Part of a small language model's weights.
Size: width 224, MLP 640 tanh GELU, vocabulary 858, 7M parameters.
Architecture: biases, tied embeddings.
Each number is 500 + 25 x the weight over the matrix's rms, rounded and kept within 0 to 999. Layers, rows and columns count from 0. Numbers have three digits each.

# layer 10 MLP down (transposed), 640x224, rms 0.103, rows 57-178, columns 56-111
486545439508518498498464477469529480460500528488500489510476504471529453477492488539521526491481469474525515520513524495519504514544464524506494477471519496507479524508
506481515521521503522519495456511508501490477497543510483502463485478501487478510470505545501466497483526534483447478513475482469501516485486479505519502446519492493474
497492484519475483505482523519487534553501513533546507515461543488514523519484490476462474519438471543534502526455529518534532502507496525526499490516459489498529492495
465482518476481505449511500501517509534481516486519485521531474484524531490525502498534473474486503490506498481488457476529493506536544533510477473512510506489551473486
479517504522507513518471514504519456471505499519486461481482508510502526477464506509471489494519494519490486495479513502472486438484489482536527500520424467494497479513
505514542516489524523488489457500458512488530504462469527560487531478479519494485481499490518557498527512515467482463523487509485498499492474525474452466475490495484506
508535535557488537508509519485525464482519466444498480522494499533502506451497501506539515457492494511551495532560534536487533493501543479438467517476493504500494496513
500503522499501501499510493507536533471538475533492516477458515478482460454513492478532503518514453478504528530509487480508537482509524498474465510522507507503521502488
498477488545519518532501528538505502538519474522492487463506518482464532501503486498492454535463512501491513504533470523473504470518501468487513493450478566510473476561
519501501548480518523486473446494479501494524517481475501516499507520484529476521525523523487532510537477513545490527539516467516497484547478467442481517518456519614531
498484527496540468515468499471475517493530483526483527523465488479512488505462500471499500482487508490537517533465472501496497511496496504515499540484500489504515522501
549522522496512516468531470472459477439498529529486547454512517480493482489478565484523501526490532451520535496499503500527501486492504527552494496504482508536494471528
489526484487492528478491497542496491531556456487472474508470522519493510503501483518454517515517512560502480495511468482445474530499524547519506508500512455449506523500
497443531471468548491480467531458482525510518455524456479515563510554503507465465564481505484479542489477532502522529483500551514490491493482503492472501489499486502466
512482497478511493467461489527482503513498518504512453499490495485506480509469478510479506559508496513531455491490534511498511553506495516477526512465503511492452499510
522513521526507502487519529513494487494473483464479509524540510547487517489517525529524511504554479490504525504509463482495496503479495520513490539506483543500513482477
467499504492454476516522502496519476528514489510502510565549494485543514506453479471486512539484445480536544466544481535476485518538514544472503498467468458543533494508
481524475506485498526484466470488505478513499487530487537452499538520492478519455498506515494518463455501473508524535513499509462476490514537531515479541527486496488561
477463519478523453539511504524534494500507482473448497480502503541500522511503505485513503499500494533459503545484504496502513488500480479504510520528497502517476447545
469467472484448509534502516520511491528489531492457470519530445501473501515519510523469519488544493503491514500444522497507537490468529532473488504523492475512532500526
460541528490476524514538515464498467530495527500516535530544504522459476508467515503536476523487510505499510478501473516485497498507523507496458450509496455517481487469
486491490501463527498491499509470528522500475504469531463522512482478511520506542503540519520515522499502513512483494487449494484461526508508483488511465476518526468494
529507518502449481510524501522507533521492475489489513527526504534468485513490499504486515521514514473515525493502526473491482522493509509551480491514498524475522506518
494496496492452469484487488491521535458458509452518540524533451491477574488472518476501484506501501516495504453476480504537475490500525529512501494490501506482512533503
536500521531503458489533502477534458466534489500503536505463483519433488507549488536520514512462545501515540501503502516502454535437521493519491513496482530478459503503
543472532511476508484541497506469483515552515493472509500548471491484475476517536479533442550532483474470460507535507542495486485484518496502449488499538517531479529477
464468438503513492466484453460503505518514454520481502524469509528468485494499525493456491498447498496494472545522486494520492542509480488515504500449497494505511516450
454485531522546489492471503490508490484490508506507511495562520524511480533523494486495505537507558480510523479534529544483501527537470490516527477519453503514484514483
464472478555444485525509514478481453489515482474522472463428505477527488500499532517504532472509514556487475495443532500487538502483514484493517557460488512514481520512
492461536498522438499486473481511522517567487500478460518517534528471560484446493534482478516455425494439515482513510470529515517482525500524488505497523492485513497510
491531547511530541521499504488496518521506501519480512510456465501473465522505470491526507487460520495535461460520523487478548535515547461460473541492502485508487480492
492472514534488551479532504492462473513513526527473515517509498525492474510486498455489505565483515515511524456528494477528528543472504500550506512520507511512550541511
482488484482528490514485498549509526511462493506553550507510502512498499509489548489501507476547468479505503520487494520509523493507488541471481519516470536489458531517
498480486528480460511490525530529513526496499463504496516477473540485524460495511457491462525556515559476553468537512483451513501493473499506518559537482522527477482516
523479493507517510486525459482439495486461510515487484501550559494475458523475513511525525519514524438500538525448482505455494517532492481491492505518508534544532480484
496512473481521509516521506471532449465482550531527524520485504497475506521520509460473529482519484506533501522506528509500490472497579483460500493512483513477480511485
497517476508487524517492498513482510509517546553486519464486474537497536493478531472506497541488495472472512456502454550513525539510512502497463519500463509497502478489
521512549470495475468467528459520545499490498480499510518464493526475469490488492499565501476484530463507487479546497565487485476520448522483509523523533492485472542480
494475513546511498485466503484521492497529534498531468496498484477522500567517486501538497488498528500502491461497510504467452508489507541546500536487501521492485492508
478487477479482519489481454477502451477492511510465500440518484470525525501490491501469494518525511522489512510469493505509511523489546506497526526456474446497484485522
472515526492484486517495514532527532462501506499524488459528512483531478564505488482457495514521494467512527442488451521502497498514527464502518506504522497463520518492
509519524491512483480537525506519456513515503537510460521509501503475483458490502449514487476475510493486529458526480504491511497523503500512480496501512509452527501514
489472476485497520524496483531488472476517523479525514490530471464519546493509541506496515517464532504511490492482460488510506529539535495497558559515509489448519473504
481526513446527507494491531500525488463453492514519473466494468470490521511494535525518485486514524493501490533565513460512471460516482497538554489519460498510478500452
524530519544474470525520488537488535500491495487491497493469500505525507511460445484488443497495548543488491481447511525495526515487509463527517516489517485473525522508
521519533532502483478490448513530480487463472506527527505522498520510503488473506504477464513546529513460526512469533501448551565543492498500523562505458519490461513469
495501496493483462518527496528520496511478462497506495499505516495501445494484513550519475467534516501513518495488516494506508492500514513520434475499489480468449481512
529475510473527509498496493510502524506480535517501534491493463516482521504550504466488489512518541547496536504514480484507474513557485507523502489502486484561463499495
476539520514481498509509514504483523464498505481494479481513509494504559473520475493503478501529451464456519510486473517524491536567500494481544478525515512497502558481
488482511492554502498520501494487513498550525506498514489496486528542487525487512471497497456528525490468517493468476461495521492494519539521523515493556525517494488481
543509505531492522524494502515509538503464501500445495495501542507507503494515499481465498482494518481520471527476487506507525500518478552523501517493496536513532531505
506490490489531468496509496521530509530480488441497474469491497478473507488482521517480512504504514497493535475468539462470492520532515508485520473479486519470510507512
487504471497495489481500524523462473485503516499475490495466499486486529532556497474520501481463478518489499475493494468521479510534520496500482508507476494514541524546
478511517461538504519482484478513499515485469508504472485520499530448479477509478524466538503496490493516535503508503527512506482468495460494551475531474513468504508544
484527476461484486522521548516497492507503476497503496477480519514480524468491436498489508488485514491513519509485513499522511462513491506487502512479477495511469545538
510500514497453571531483482442482528504459492534511481548482477466542452498478506456574505497488506467501478505506495508493549462504507494508494528518487501483483550492
479490511541540473492470461497458571493530513493471474451529557518512472463512524482493489541516548530509551518523530492522482469514552528489491487514514526520482495510
480487558491529541508487500490528520481522506461456504473518455513498523466515489490509460531500498498519516554505520516488527522482485490500515527512494450513486536495
528512522531508505477499488519475517463514516493506485523520499457521503478506516512517493527524513526481504512489443530502477488490526485501526496487525446520526514488
481503507463502557516512512463490530498503481540539550511515510520510533527469488513502502458519469496489490528478533505538485479505503472463505482523536463533471455592
484480505507548485502476557506498469519470481483511434528511511500535484466450551538482498492541526465532531487489511516489464491461512536501508493536514494551563517503
523483469523472492505491528466469515524493475463469506472536510547488476489480549497492535500522523501506515516493463475487485510485501494477486515460503482501483514492
510543477485525520533519494516466541497526461491515526499489499499515527525507473453490515540551461466501515503469513503495501468513405460529520503537509523492509495491
539484501470503525518503492519493486512551486510478538552516486537485477519482502522488506507518529503490478535485527481486535505498463493493449469523488481488471487539
498508484491482503494526481530499514479525558525518503472515490544455476474495497499496531521466471520536520514485463487491485503500458486500541543470488452489459494561
486496516516448513525528514539500479551462497548545494543490495470552488449469485479532497503465528561486482476503500444541514513495489529502498541508510529519490500498
478479475489524489464514470502481522435514502511552479525523491503472485472520456543455467509486494498446496486507497467526503521520485552481508500503499518505484480481
474537465516478512477535495522507456478511542500530532506527437499555491496519524480513483519535534534488519514467495512509457515510544506467484504489509452537504519488
487523492477482514483496468485497539493488490524510501531489511465550488479510507477484486492512475528484500461492492512514500525501517511505471549520499513527521519485
453530514512488496495512473497501457440525485531518487487490482490519508486507531501497491464454503542541530498422510493521534509490489540520508499485516489496499556469
488516500494478502521504495485500517481467467497505495498497445482476485505493525474525480485527533490497519465492482519527513506507496501521503480471547461470501517482
504504514465479536497447502489447504539488503503523502459536489476507513506514511483516482500529501485515477460534507462462495501515488540519514546498507473568449496501
516541502503491489503512501478495481487527538464494515514482479506490513513528473514503494510492446511495500455538509489511498538484528540496452481509518503516495497486
508577495499504526469460471449502494486523522507513467476505472523554479520500481494494495496480507543515504497495459486503514476497469482471521468526466499536511448472
516521542489457496504471491512538486502472513452487489487530503510504505469517509518498446501473503487516489516501471539488513500516521481507552494523497501513504517458
525468516488504509489505501496514468491493516543486514493490509491474534522524489494517545525487482559490545466512493540499483478507458502531508470520476481495504527461
481505488510512502514548484485524482515543483521499526459501530545467486544522488541540520504473494531510525464514469502516516546481509502527516478447531520508439545531
500531511480477515484474452516474475486503496518515479513485497482530456526457485524505523492459498464522549493508533526499479484519495503498513449513440506480527511504
493467499519522469493511553483511505523466551488506474483520523511527481542469477452473526544513491525499461523519519505494558469509470492496464533493528525526506508490
499527541448498489447460473487508470508455474504524504494498492530552504486503489508500466527522522486470503535486476516505504510505516519536509496545476492492456575516
541515481508501511528512480477493496509547482517533464506472492494503455473492499493462464475486521466490491517494513519554468511475540500512463506486500517486486528496
560559509485471506502448519548502543470525483508478515506521506524507507482543523479470490524495462459513490511478533498527541527483498490498548544522456524520482490428
516537483479489514486502490515523519494477520518502452481513494590475548435498481537459509481450458496496529441467484502507472514488513490512480541487525509532518500522
549543485503485485507486521445518536537505516518530520491471524487496564494512504476482491504526487498508506513484456493483508447502514515514511497488500520498516511548
499530483503524518515534470510486495513493545504539474516521524504501476516523455485502535515533504496490494479525525487524497506483499521471506492489517524508528513492
497492502491479513484514470516503451515532494504470528505510466484498489527470519487505493483457482508472510503493480441495478498490536492465504509483472484552501508487
471502477470503477489466467470533500521502525508511496512542457487518521500536418469480500467528503503483507502504527503524527503533507520505456523444469514534510505427
499469488478534530541487467535525492506457516459479507491489449478480515456527481524558497435425468496509470460538498487522500494473495507527467514499514496542533514501
481541496455477473488496514459472501478523494508489483504489497447475525519479484474511497501524470515450516484538478489495499496482529492490497499515542515499508524519
486460538504513545498513488497492467502513529505528493519508499496485480459429524502521493461540500508459474500547509511497513532526481471486448527479483524508482474472
500517461508500487509492536524450480536511505471457503483463487567510510470440463536486511540493475510518522501510470485486477512510522509520524552488490508470529502526
464522516473439492453481525505496456497501504496513495494544496522530510481463491484488500464467463503465512520545484520522489510474495476473488471517480561486501484490
506529457466531492510466526525536521485499535499458499515497519499529506488506503513510479526515490495507497483512499509511461533499507483492541515506502480488485516450
557478546507545520488498491501515470508499463511486504526505500544513533506482480498499497511464546498512482510469502488487460457515511454503469512523507497579459492532
510518508554503526492538472554494504501534487538488502554445507505516498514492523490529577524530453501485472495550493447476537537509539496492524489497488490478523497467
465510518501464493525507544563506523517524449537529504531523510451521494478458490525497480514512482466560476508470527487486479549495514536458494480476458508475476512508
540460475464519516529496531505490566517529574512490525512516501515488506460506479496497486505509532516503531495473501453520481506516534493519492522519511510494513441504
466507434470480506503541526496488484467515477507476519537502502512526524519521481473491524539484504499529528540510503485472503521504489523454493488447471516462474484503
461465528429520475510445450462466490470434500511500507478491512465463487532484481512461539523461522495450546504474497472519519533496489485457486480486528503492462472498
520453465532474456481472470507445495498538476453473529505499502530527461527492558532513481504494425447443468484495466523515515521509536470489518518484534493506544512500
539476548461443469510527463507456441485507509543499487443475472483509482480468558507527469480485484508508511496513501516492448528498485481511458506496525548481475498464
516522533470490538494465499469506561541502511490519478504494508494504486498557483503481475492507509476496480479521470479512509495442484487484476492487463490503508531514
497504515494499467505496491493485496515532508505474490539510531481500496481501488525494487523544505527484504501486517537494517506498475492509515496524525502520498559519
493488482531498451507516489495479483473467513514478500517495551498485488495482447529509536537495507484453513478463481507460463474531552503466534556520503599567495459499
567511520522467496560474514489468497521505475459495502495504500492498495526523518480543468470500504457475506508492510501489480521510512493496496525510537499511480502518
529491490534471499516487534515497497544506500524496546508473524500531509462459526464497499503489572554468522491490474470538477500522498512526478483503492494546492478501
512478474494505492545491516542465496483554503512460481500487501505500494467491478471462476459519464524489451472481491472519496485501499526526512489498461492504520472526
459488491507515553518509475495521512522515488553471478552538497520476504450507525460526458504482526479469516473535510514461512499514499521476484519500472507500477541495
495544469524478504511506479478504551505510503504478510519498488502517517500550510498512493485509524546522488495520528491521516534531528499519493492499477465485526554523
438507483510475517504473544510507477505492520498481495484445550454491520497514465489542520504514472489484493521496464550478516473478517514524518472479516445470509526495
504498499507490516530477540536482557432516498486503506495491505506489498502518468501486512465551517506511484482511476497477510515526494520530504465537517515536487460507
515509513536526495525429546500529482482507483489462510499502474490509500525490481515491481495473508529494520494529492509481503476487489499501459468486511529508492500482
488509481533530474534501515513461533504493484473507481498495561510518459533481497488521510464508485459477509490508486484491503518510506485533492515497526480513500499453
459483542481544492468513486512515490523538483518500496491496496511516499505520497478487531499500506483550506507526500511475475509473523459511517477536470507448548488521
509494511512499501474515509515502472543512517479525503492531532523489514534551488517459467476539488476511538507479446510477546517501510521530433490470443516521503510462
520513485494522497437513463466529504486488477557470548509460528552479517424493528478486518491499517481509503515521437525510470479466544486517548507501514440487504457501
476479496506532504451490502518508480514478522524524470476522496522480473469471480481436494506500512529502467506486473469488469512467465561474540480454491514481506484527
531488495499487490478501495486525469450498507498489504491505498522480495490459525495513559486518474508468507458501518553514461482482527488473499510533513533466576525540
500470479514521465491517515466459471519523484488520533448521518486515481530509500515502466501515476525508520527487501470472507502523507519522487460495497479477453534512
513474448509483465490538499539507552488518515499476499459485476520488515495503461478544454488509532508526471505522455530484504478516474515530504529445489446471482479469
503466456497526503521491500482462499507506506473464452535503518490473489511470497489557529469475539489492459480472440546530499474536506509526529530496507544506538526517
468504502478545540534492466515508501553493490502505502528472535538465436479486524504547503484503487491467542470509490544480561481482517482523537481516542498568505485528
# layer 10 MLP up, 640x224, rms 0.0981, rows 58-179, columns 56-111
513470500487478477500514497473482509488517490531468521478489532502493518504518495526478506494513493478482502521487499495494532523502487494474496506518475506515514488526
467508494468461477469485478501512547469481524490484475504464501502488533468502482476477497553495521494526524512459476473497472491487467536499509509515528483503528505526
521437501430500500498510538463504464460457480446460497497463508466529458495531534486512518475523457544523498536515507491535457517514515450478495462486512496514475516491
481517462523505475533475495490478443480527503491508515402505508514498505489496504496504459558496482466527472532497518514491546475473435443527541485496431486446484482434
519556481444522472511485454505513497497541530481538528454456467497502543459487541479469520507508458503483431496490529489534507491522472514495515499543502528486477508487
520510460510516481485510509485508462520500533477465475524478497489487540515521519554481514525477527486484534468489457500498510511545509509515525526521486528469482494489
503512490525517531557498505494476526534444540523477483509524520487515499493531494438493495482482511498536492519503528526555466530511505501483478478458487496494482491540
507480454461489480529479496482491514483551510495473473514514460460474484439487483537521461527479471476477511489542517517537443452489534538491497456499510488526439471513
547532499483499521507492458521446478466503483517458477483483505513495463502538474501516514539494469489478469500515530490557529486471517502493515460480470505488510515492
500534480514508476501494552549478475497524525551508496478517525488530439548511465533510504543469498550484500489526443482473520487474493469542549496479474492527499476512
491555540518495465464511510472508531464498481521509516501478496510510467466452484499476498517503532507515496482502493497540417537500460473519463520520492503488454469531
494475480515511498510519498445496479494486580487487486514481493496492506523483515518537488519483496466503501525487529492542535485457477519521483534481477504539501490484
481487512525490470506491498458530508563533560487535483465519474507476520496511487487476545501488508450536490489502490488497498473488494522513517474501497495475524505473
466543537484476501517479519507468485519456493496479484478535472471503509453490483514488497466511498504511499551471497491540507511483491503522524495501513504470495500520
482543468490525510496500447524490518505546499502501502514463505514548446490494453519482486503489474466484515489492522520528471501459521484488517491560509499482522481543
521470488522484500475518504513486522480499470514461471508501491477484513510522476504480518464524539572528478485513500485498504531486499453533442464529513510455514462530
482530527512484536478559542505461488497524478540465535499515539494473492484525496499474510507504513453485506473476471448503517518497494489481479536473560527505480477505
470508492479469479470497533482509482550466498471483531472498491480477502541530546510490529493513467480537471521508478511480509523459479488490481509529507506504520490514
524524502549500473471546518465503474459444520472459510482517509529500456494484475565498483507447492498515499492493503572541545462543464486518515515528506522481498508494
454464494463470492507493506486481529534547474544521503505529519464504537441489526464462543506515502478538478439494508507530486521547523518523487528515505503480492533509
476543477504498460481552528475518539550458524457500513548504482477472482489522433505479487514492460504496447524481468496486491510503529491520515490457507515480488490516
503467522493484547531460491519504480472502527519470506521506481478477514483536474507494501466523520472507533524521443512519500454502470472504519549481481482513479480506
463495515470499511497543509471504490501491512487506501509471518523508480509497497476493507481497481527475490472453503563476532477505507464473521474500489488522504496499
507496446491468496481480485508473506523485502513461511488506496541457513503533494522481466490499491518483445503497507460535507536491472511512526471517514514511488483493
509538471539485503536504556487537509509515439433506515505494477455485530483480507557474515527488504484476503496536495522490467490492537526477486503460484477512524523529
564496493495537447512513526520479490488465493488480475503491492517547519512513529492466544523467474470486505483492475510528507517516516496472522481509497520568499513511
480501497509441494451567539470521519505518516506491530497512527514506491503503486511531435503504500457577518467522486496505466472492537457539520496497484505542526449526
471519492471503499524513521481498493502552485441501513489476519506513468481484499489517559517454512515505526510493493477478527464462531544499508537483493500482520547473
494480518527508530509435499477514455489527515538559497488479490539469513464478470521472505501500544533515482511478469474518489506492495497542522515448503492476485500548
485495448505507504497513491504451499545480494444458514521511511455511535523510511522495480466510517492471509486474520521530474494492509499521519517509512583492492477527
552543479475544498523519485511470524495486513513505523521505494482509568502502499517450534475490549508437576528478470498542507510531503485493490499486481499548512458468
518488493493507479467527499504510501512471516479493495511436492513493472500512493477471501508524525558530511464478513476534494455527536495521477573505465505520526533494
527477506515471471493496484493478494504521451509518499480476512466527455477438499499515500506520544497499470523492484474488489520505471513525457499496522456528534485463
474480502460523489513479521499441490520500491491508550476544538485485508532470508540531513542430485488488503515478469498510577522571494467474473513534504515468521459475
491520494483482509509500495527491510514473512507473522516544517519506459498513489514499481560516483499506461500508452465534452467482493488466493500414523517518528480478
473492493507500481483477500511508494540518528464483477509506543481456462481494457501449474503478493519530451480515493467490506468507516484487493460475507502513535495490
485524447480551466543461522515491490497484499509481499527502537474471462494461522507463495498459488483507517512477514516531500503513505479565484529519501489509546455438
509498481471557485522529497504500458520485530491492480502509548450491498483544488486486474480486506433559460509559497508483559504510506461496553490477472471466525471515
490545486484519504501473506486497484478513547478467534543535508509508477494510443480519547529532541492510493479481500495479544464458502491479562439537533471498501453479
527504529536523489480500523514490529509541498503501465510508509503487509529533492493527518501484486493480473546563502496476566534467478472504511549495497522495473535452
477510493515473453486507493486452516485456520498508497501527507513507507479517512526470529527489474483542520509532491526513513503490477472526481512526448570521513443487
493492515473514459478516491515512499469515462529472516541511503470484495455481510528417491461464524500479515526544455480538501500521495525504528482455485489498537516506
465501496463486479472451540503522511512507521492499482518534452494513505531521490543495514527454434516516480459511477477519526467478529482496444486540510498510511475501
487493479502510483464497551483485490545557481458476514519519545504501508466519516511519477516506451507521499531523493522514459491560463477489516522504521510523476507487
516450521523550485502459507504477458498488521523476455491483471475487465500513487508490531511470474486481533510464526524545505470454528524448515489469524489501504496517
491592517538480514497502517506536515510453491521490532504493526479468520532516518513505503480483512477494460500488463489525482496513482503519480481499552503511517506535
538525485519499498477459541495495500485506509540564486512504506491486473521491501504568534492512476539505535534552511526505502524469524529497519498491458511482519509497
543515503504518479539520531498516483566512505481515519483462536496512510484488462510470500502527470472507476516502547472510496508476499518493521488486460488462477567501
529479485516473537461471504473472472497475513483476508446505481500529492490496493495517513477526511445510486485523462509506447542501488522498515498536458515541489459464
529454535483483536508460464538480465534481506504529485527523488491475520540543516479499512524501452485492482495525490479522482465480493502513522562436481482513497518512
506463454516503465478467454456490481474501503471506561516427494526526528479515499506518514502517489524482512508482485461493496536492522508495502495514479491443540480493
473482520469486436494505514466510503528528468488488514531550483544493504471470483514487455480508495486498480507521515472515525465472484481515518464501512531495500482489
491491496483478508480476526473510485523455455475482517495485487478500461522488507496488531492460490507496536480483528541478502506513484534538481516545492478516542495536
498527509505533492458511519507531564460439494461462516512509508498501499506495506521490486507487531510532500434508509461534534526493498516507467489508500506481505494498
502550494499485505521509464481516515499464524461475461489441503509502546482492529482483502491533504506469456523497505449479498522494470517498493516474523508483522514500
500496539512538518446499555527429482525489441516486494505509496504525529499524510519496512503502468477528498488508539499510498480457488475477480523468478511524509506495
480505468502467525474476478549519485506504514500525539530514506499491469487481476520495457487493470465533522478492528507478471544535474496523503487472491561507497496451
494532517528516534504504519501481533525520502510488512491475518526499531488518487491485511512491506560499485539448535451487459476487487484502486520507510465517516513512
487499488468529531500506545509538481481557554496478486482493504515504509528490484466534527490480503477492517506491513527501509520505472473523499518499496504490492513492
493486459457496511504521501509494512514499521514489503446458489518553470465495461487518514493518486498547553473503490524546514474509476496483474458496493511481486480503
468491435502512539494507484524504521510508490498541492484514492517531507457474501480522513487520521492483521499476499496464461492520493533523523459537516494442553463505
489477520442479465535510480505487536533500506507553500563480502530572496504494507527526481530554530534524546502434519479432527554474494468465487472509454519483480491521
549487461555489513493496498535490523479499494481517535517552507500434504480475467495496511448536493507487533515493498500470510506463532500503483513487492458530483478476
508490547498460416456476531522494522506504495506513440487489541449531493515525467483468480482474480483509530525516470466514508472501513520516506461520484503536486503572
519464499493452528479540509474494531534483495497489539489467521494456495462564523497477571527461520520523512480457552509463473513497550514487527453499514478522479452504
535528511508524490515517539514472459501492482492454483511498520507470471514523508499490472505473481466501531486502520517524500480535505512492512506498521475493476528502
524514525509526515525543481464470482458502509507508497526469472512510547495496468481488488515460535487484498499487513528516523500492514534526521526480530513464493472449
486490490475538505477517499464545463511476516493510489483533522535520515489515524490506530514536438500476495477473463477515493491515472507516480476555527464463527512499
481502484466484502514482493558507452512512524530468535483504474508496495512487500491491508546493467480476463481502504496483446493447500489535495512513484464501462500480
539485484505487510487508483527518528493540500499503495482528515475514517503508495445481493552528524488544446517553502485511501522464493442533466529486474502491480478531
490482496556510505522530523501485547515567480478481483494505478533491510548476493518519521508484493518464483522490466524489515538478513500508505532483520495489461465504
513501487495495517506457507428508498519481549504479542507514473512542491521539495501502509545494462531506498480496464458531453511452480490435454492465532469500491493493
541521496519496517516511491469522510517468521562503492514460505499502513542520515491484503485491449468491516498459480513495496487508512517513514509518542513509478511493
490484486475542498501488492521461477481472502549481463487464509485516507505491500529478537496528494493504516529458462508488477462508476543488481523511492518523540482514
487449483455497477497503508458542479498437499557489531496465516510519505508503497504498479478499463505536511502481462501514475540504469454438469481515514518495494505487
501449450546484482427522480485514493499545536505462505501520504503534498501494488462499489487527478516507429510507486503498463526473533482493500511477504524523506459463
511527472462513512477444507452484499486513534502513505504481509510502494506567512489510455505552526513510530514512502483509496503493459507478473535477499559497474502506
484478525514532442477542488472472482468506512504520481499519529483493485504480531489495463449508511469557499499521478514450520521538498457503517497490478497504551550527
534486462521495483522521484496514495463539520490472503474475498514519520509522515492514484486515439471527490484523544529503468481468551508461538526488478472497506466506
536501492498488515504490479506484507482460516496526490517463530501459540515442536533473503528508508455510535459502510545547500469478536526530490513472501496497524494449
507507521484460526493521483498486460508591518463510493471548511494501488523494484502486498508534512490511487516523551528477507542471512452546544463502486521524529522432
483532525515483481514480510471457478511502526469504492548527533514534483483507518512502512509498554496525470462477542521531483512480505527473512480521518503500496472458
457469515481493490480512498539546483507475521456467514444496467496539556467518522497501468499495503508482538541495495474512478511477503528473466480511484490528508524478
477464500505498519518465503495509518467502494513499466527500499515528511475487484503497513482482489509523526469490513521545499488490496489450531514519478524510530483514
512536449494503492474490494511462490492472496472496497498493545453514540485494479482478452528519473521501460474528470541494488480510476454471508495546518481462523532478
519460483511524509456497479505488517495523495505500537488515491507489486451515464520527552490527498528495495516511495500512496459482472525535491509489471510514475476498
470484471515510459487511496521499507518550522462464481485492482529512456500474481474474498489512530476498522483513500524529541507504525525502473443541505478522531562480
485489531505484473507475466497501509534470529544506511507483515496469454462554507476499518490534505464513527523490499486519530502474510536477553508483441517465499469464
482507524481511491515526500518463509517487519478546479477503524483533497477528525447484486486507491494506486512468505523526452506511460507490532477525482461523457462482
515507548447504516498548502498513523500470503509515499547517501494503523473514509505472535473466505476507548498530532520494478513470486455521500478555586457539470526483
567465486558497510488529520474458540487509512517514489505478521508496509458516478497477513481540551489488498517524509495529501493484475522514498481507477482474488522520
486486528509528468503509492454455499492502492517527466454521500483481508500532446493424492467488479513479495534521489481478505489472502505465504452520448472465525462511
485496507543540490485495510532442492480503517489478486495522522494538509506497530488519495518507492516494481469530507499489512495499473504505472491480545509503469539489
499492533519489505505540495526478500475474510495511487473496504450515483439489488517527526488479505495456501467538539492494478480525486484489502475524452519450522531501
481478481504545482493519463460453475508507505504501515454521513511554518515480512468519497525517514484494487492491468502507514528503511496454509557481479492478566500492
519479539469480497495498507523473480551512502490521512510539482497473530533486507490489546541520503492461511518497502513531507514531499443513472499504528464500520520484
501515520523521528496496531470513477538509523546497492505495481471474471528515495455490476466462511514539500534506484544470450495476513441523487488514460493487487525466
536499495527522503488514481512545482500500491493488490510525476494497540509485521488430505541502448474482514514505435492486523533502509510467535552481515521455495473520
520483470490457538504503505515517492485516495552493507501542435457510508480540489502483492514501505497536505516487462521472474484476494521541493524526495526450454482545
501512467516513518510499535486479475489516479494501511556514493541492495504467503476434547507528496507465496485484445506465513507475534499513492501479492475488515437495
487490503514555488503479470526511512537507514507522533468479468521485502470480529528462533509436490564500501533470499497478479515514498480495504505517488474517487540478
472483496526503499506517503481508565489478479504552519471518474544479464479539515476472492512488480501535545492508523529473479515518485487512488500477494521499505472483
503483510518500495532508519541455464476452532564463525495469486453526543513521485475510519525468479500497515500495538539511518507546539495472516473468485496528528454499
495481498535537492497500496497508493497507539522496488504529513525520531516500534494484481465506498469478514500509505534544491482517509468492564474512479532499477522508
522491532480483466562507474532512503498467505478476521499507501513494461522495509504538515500539476486497514555532536491498478511506504467447541526525497490471471467539
476517497535497512526474490481516541507524528516530463502481491507549510506521471505527517494490517507516543485474490423470502543525492494502514515518505502500527502466
519494494507447488528471497527515480539509515495457477536531483470503510457480475506517508473521500523487501480489498531494433508500518493486481495478506552508536507492
544478511465516442477477497511519437509513518552513521452481506485454474507502487442484451490484541485467510454530470475449485464505510469485478473502494459503504461506
500488511473484482561517464537525527517517522500532537500524524503524527505492517490504490479477477555532519431514492508500450484445555533440507477537489487488487476504
521472488449522510489517498518489468488472482523475487498514516500458478524506473531485487528484438516475496497507489499494511483485522475501493504459506526473473500518
514491473503510536481511480516506533527475499499520515509498524490486493449504529466481505503483506499511508500535525486481496489488518534486506505530482517511493513523
491546507480499520500459505480483532488535510548469511419530528490523528468524506483519498538539491527516522453501536484551520512473489487513514526467531506500500548479
472523501487530463482493500534488516481479519468520519502506461487500512523513508513533497472546503471483474519510483508523527518487509520472490532527491508521483500491
494493531466515534569486508457516498519534488436501502503515512473478513499516506516545517504528479507531520510510529547510482518498540521515500496552491477481515500502
506500477477475495467477493538501536520497524497493488475495461472492509509510499459496496501470509514486499506505508498484529453512483487502530496547537520512504470500
523548501439451490501542515486482497541502502507470523505501493519475504461485503525519501552508488523498453499509497550518545436506507493467557451553494477493499522466
508491512508486498518544501495499492472453532508463524502522506518499530493445485533537488480500489508478474467468552519510500530493477471474548467484491520505474469468
537484481495487521487549545553497535480533518466488490500472532537528520538491471510454467530490500534522482508531516558513483493499463496548488499490479476485496464501
525458539498500455515529506510516457515531494521469504484492518456480515515540547491520477473488474554499525531496468482455486498475506501521552508482486546507460500500
459496511556489465458523500491496448520506513533478493455483506543499483473521515487502499480522508511535496521501543495503508534457480519496562509504543472459497509514
474485517477493451487501479514496500503447490512520481523464542522471502496544535481499476525466540541482508453494509538516514502490511500469499514533508494532503454459
487514523482508486457511517516519455500536512526500487541511486554517458529535490497524491519464472520485513485530505475450485525456504515492448536486484496517510491501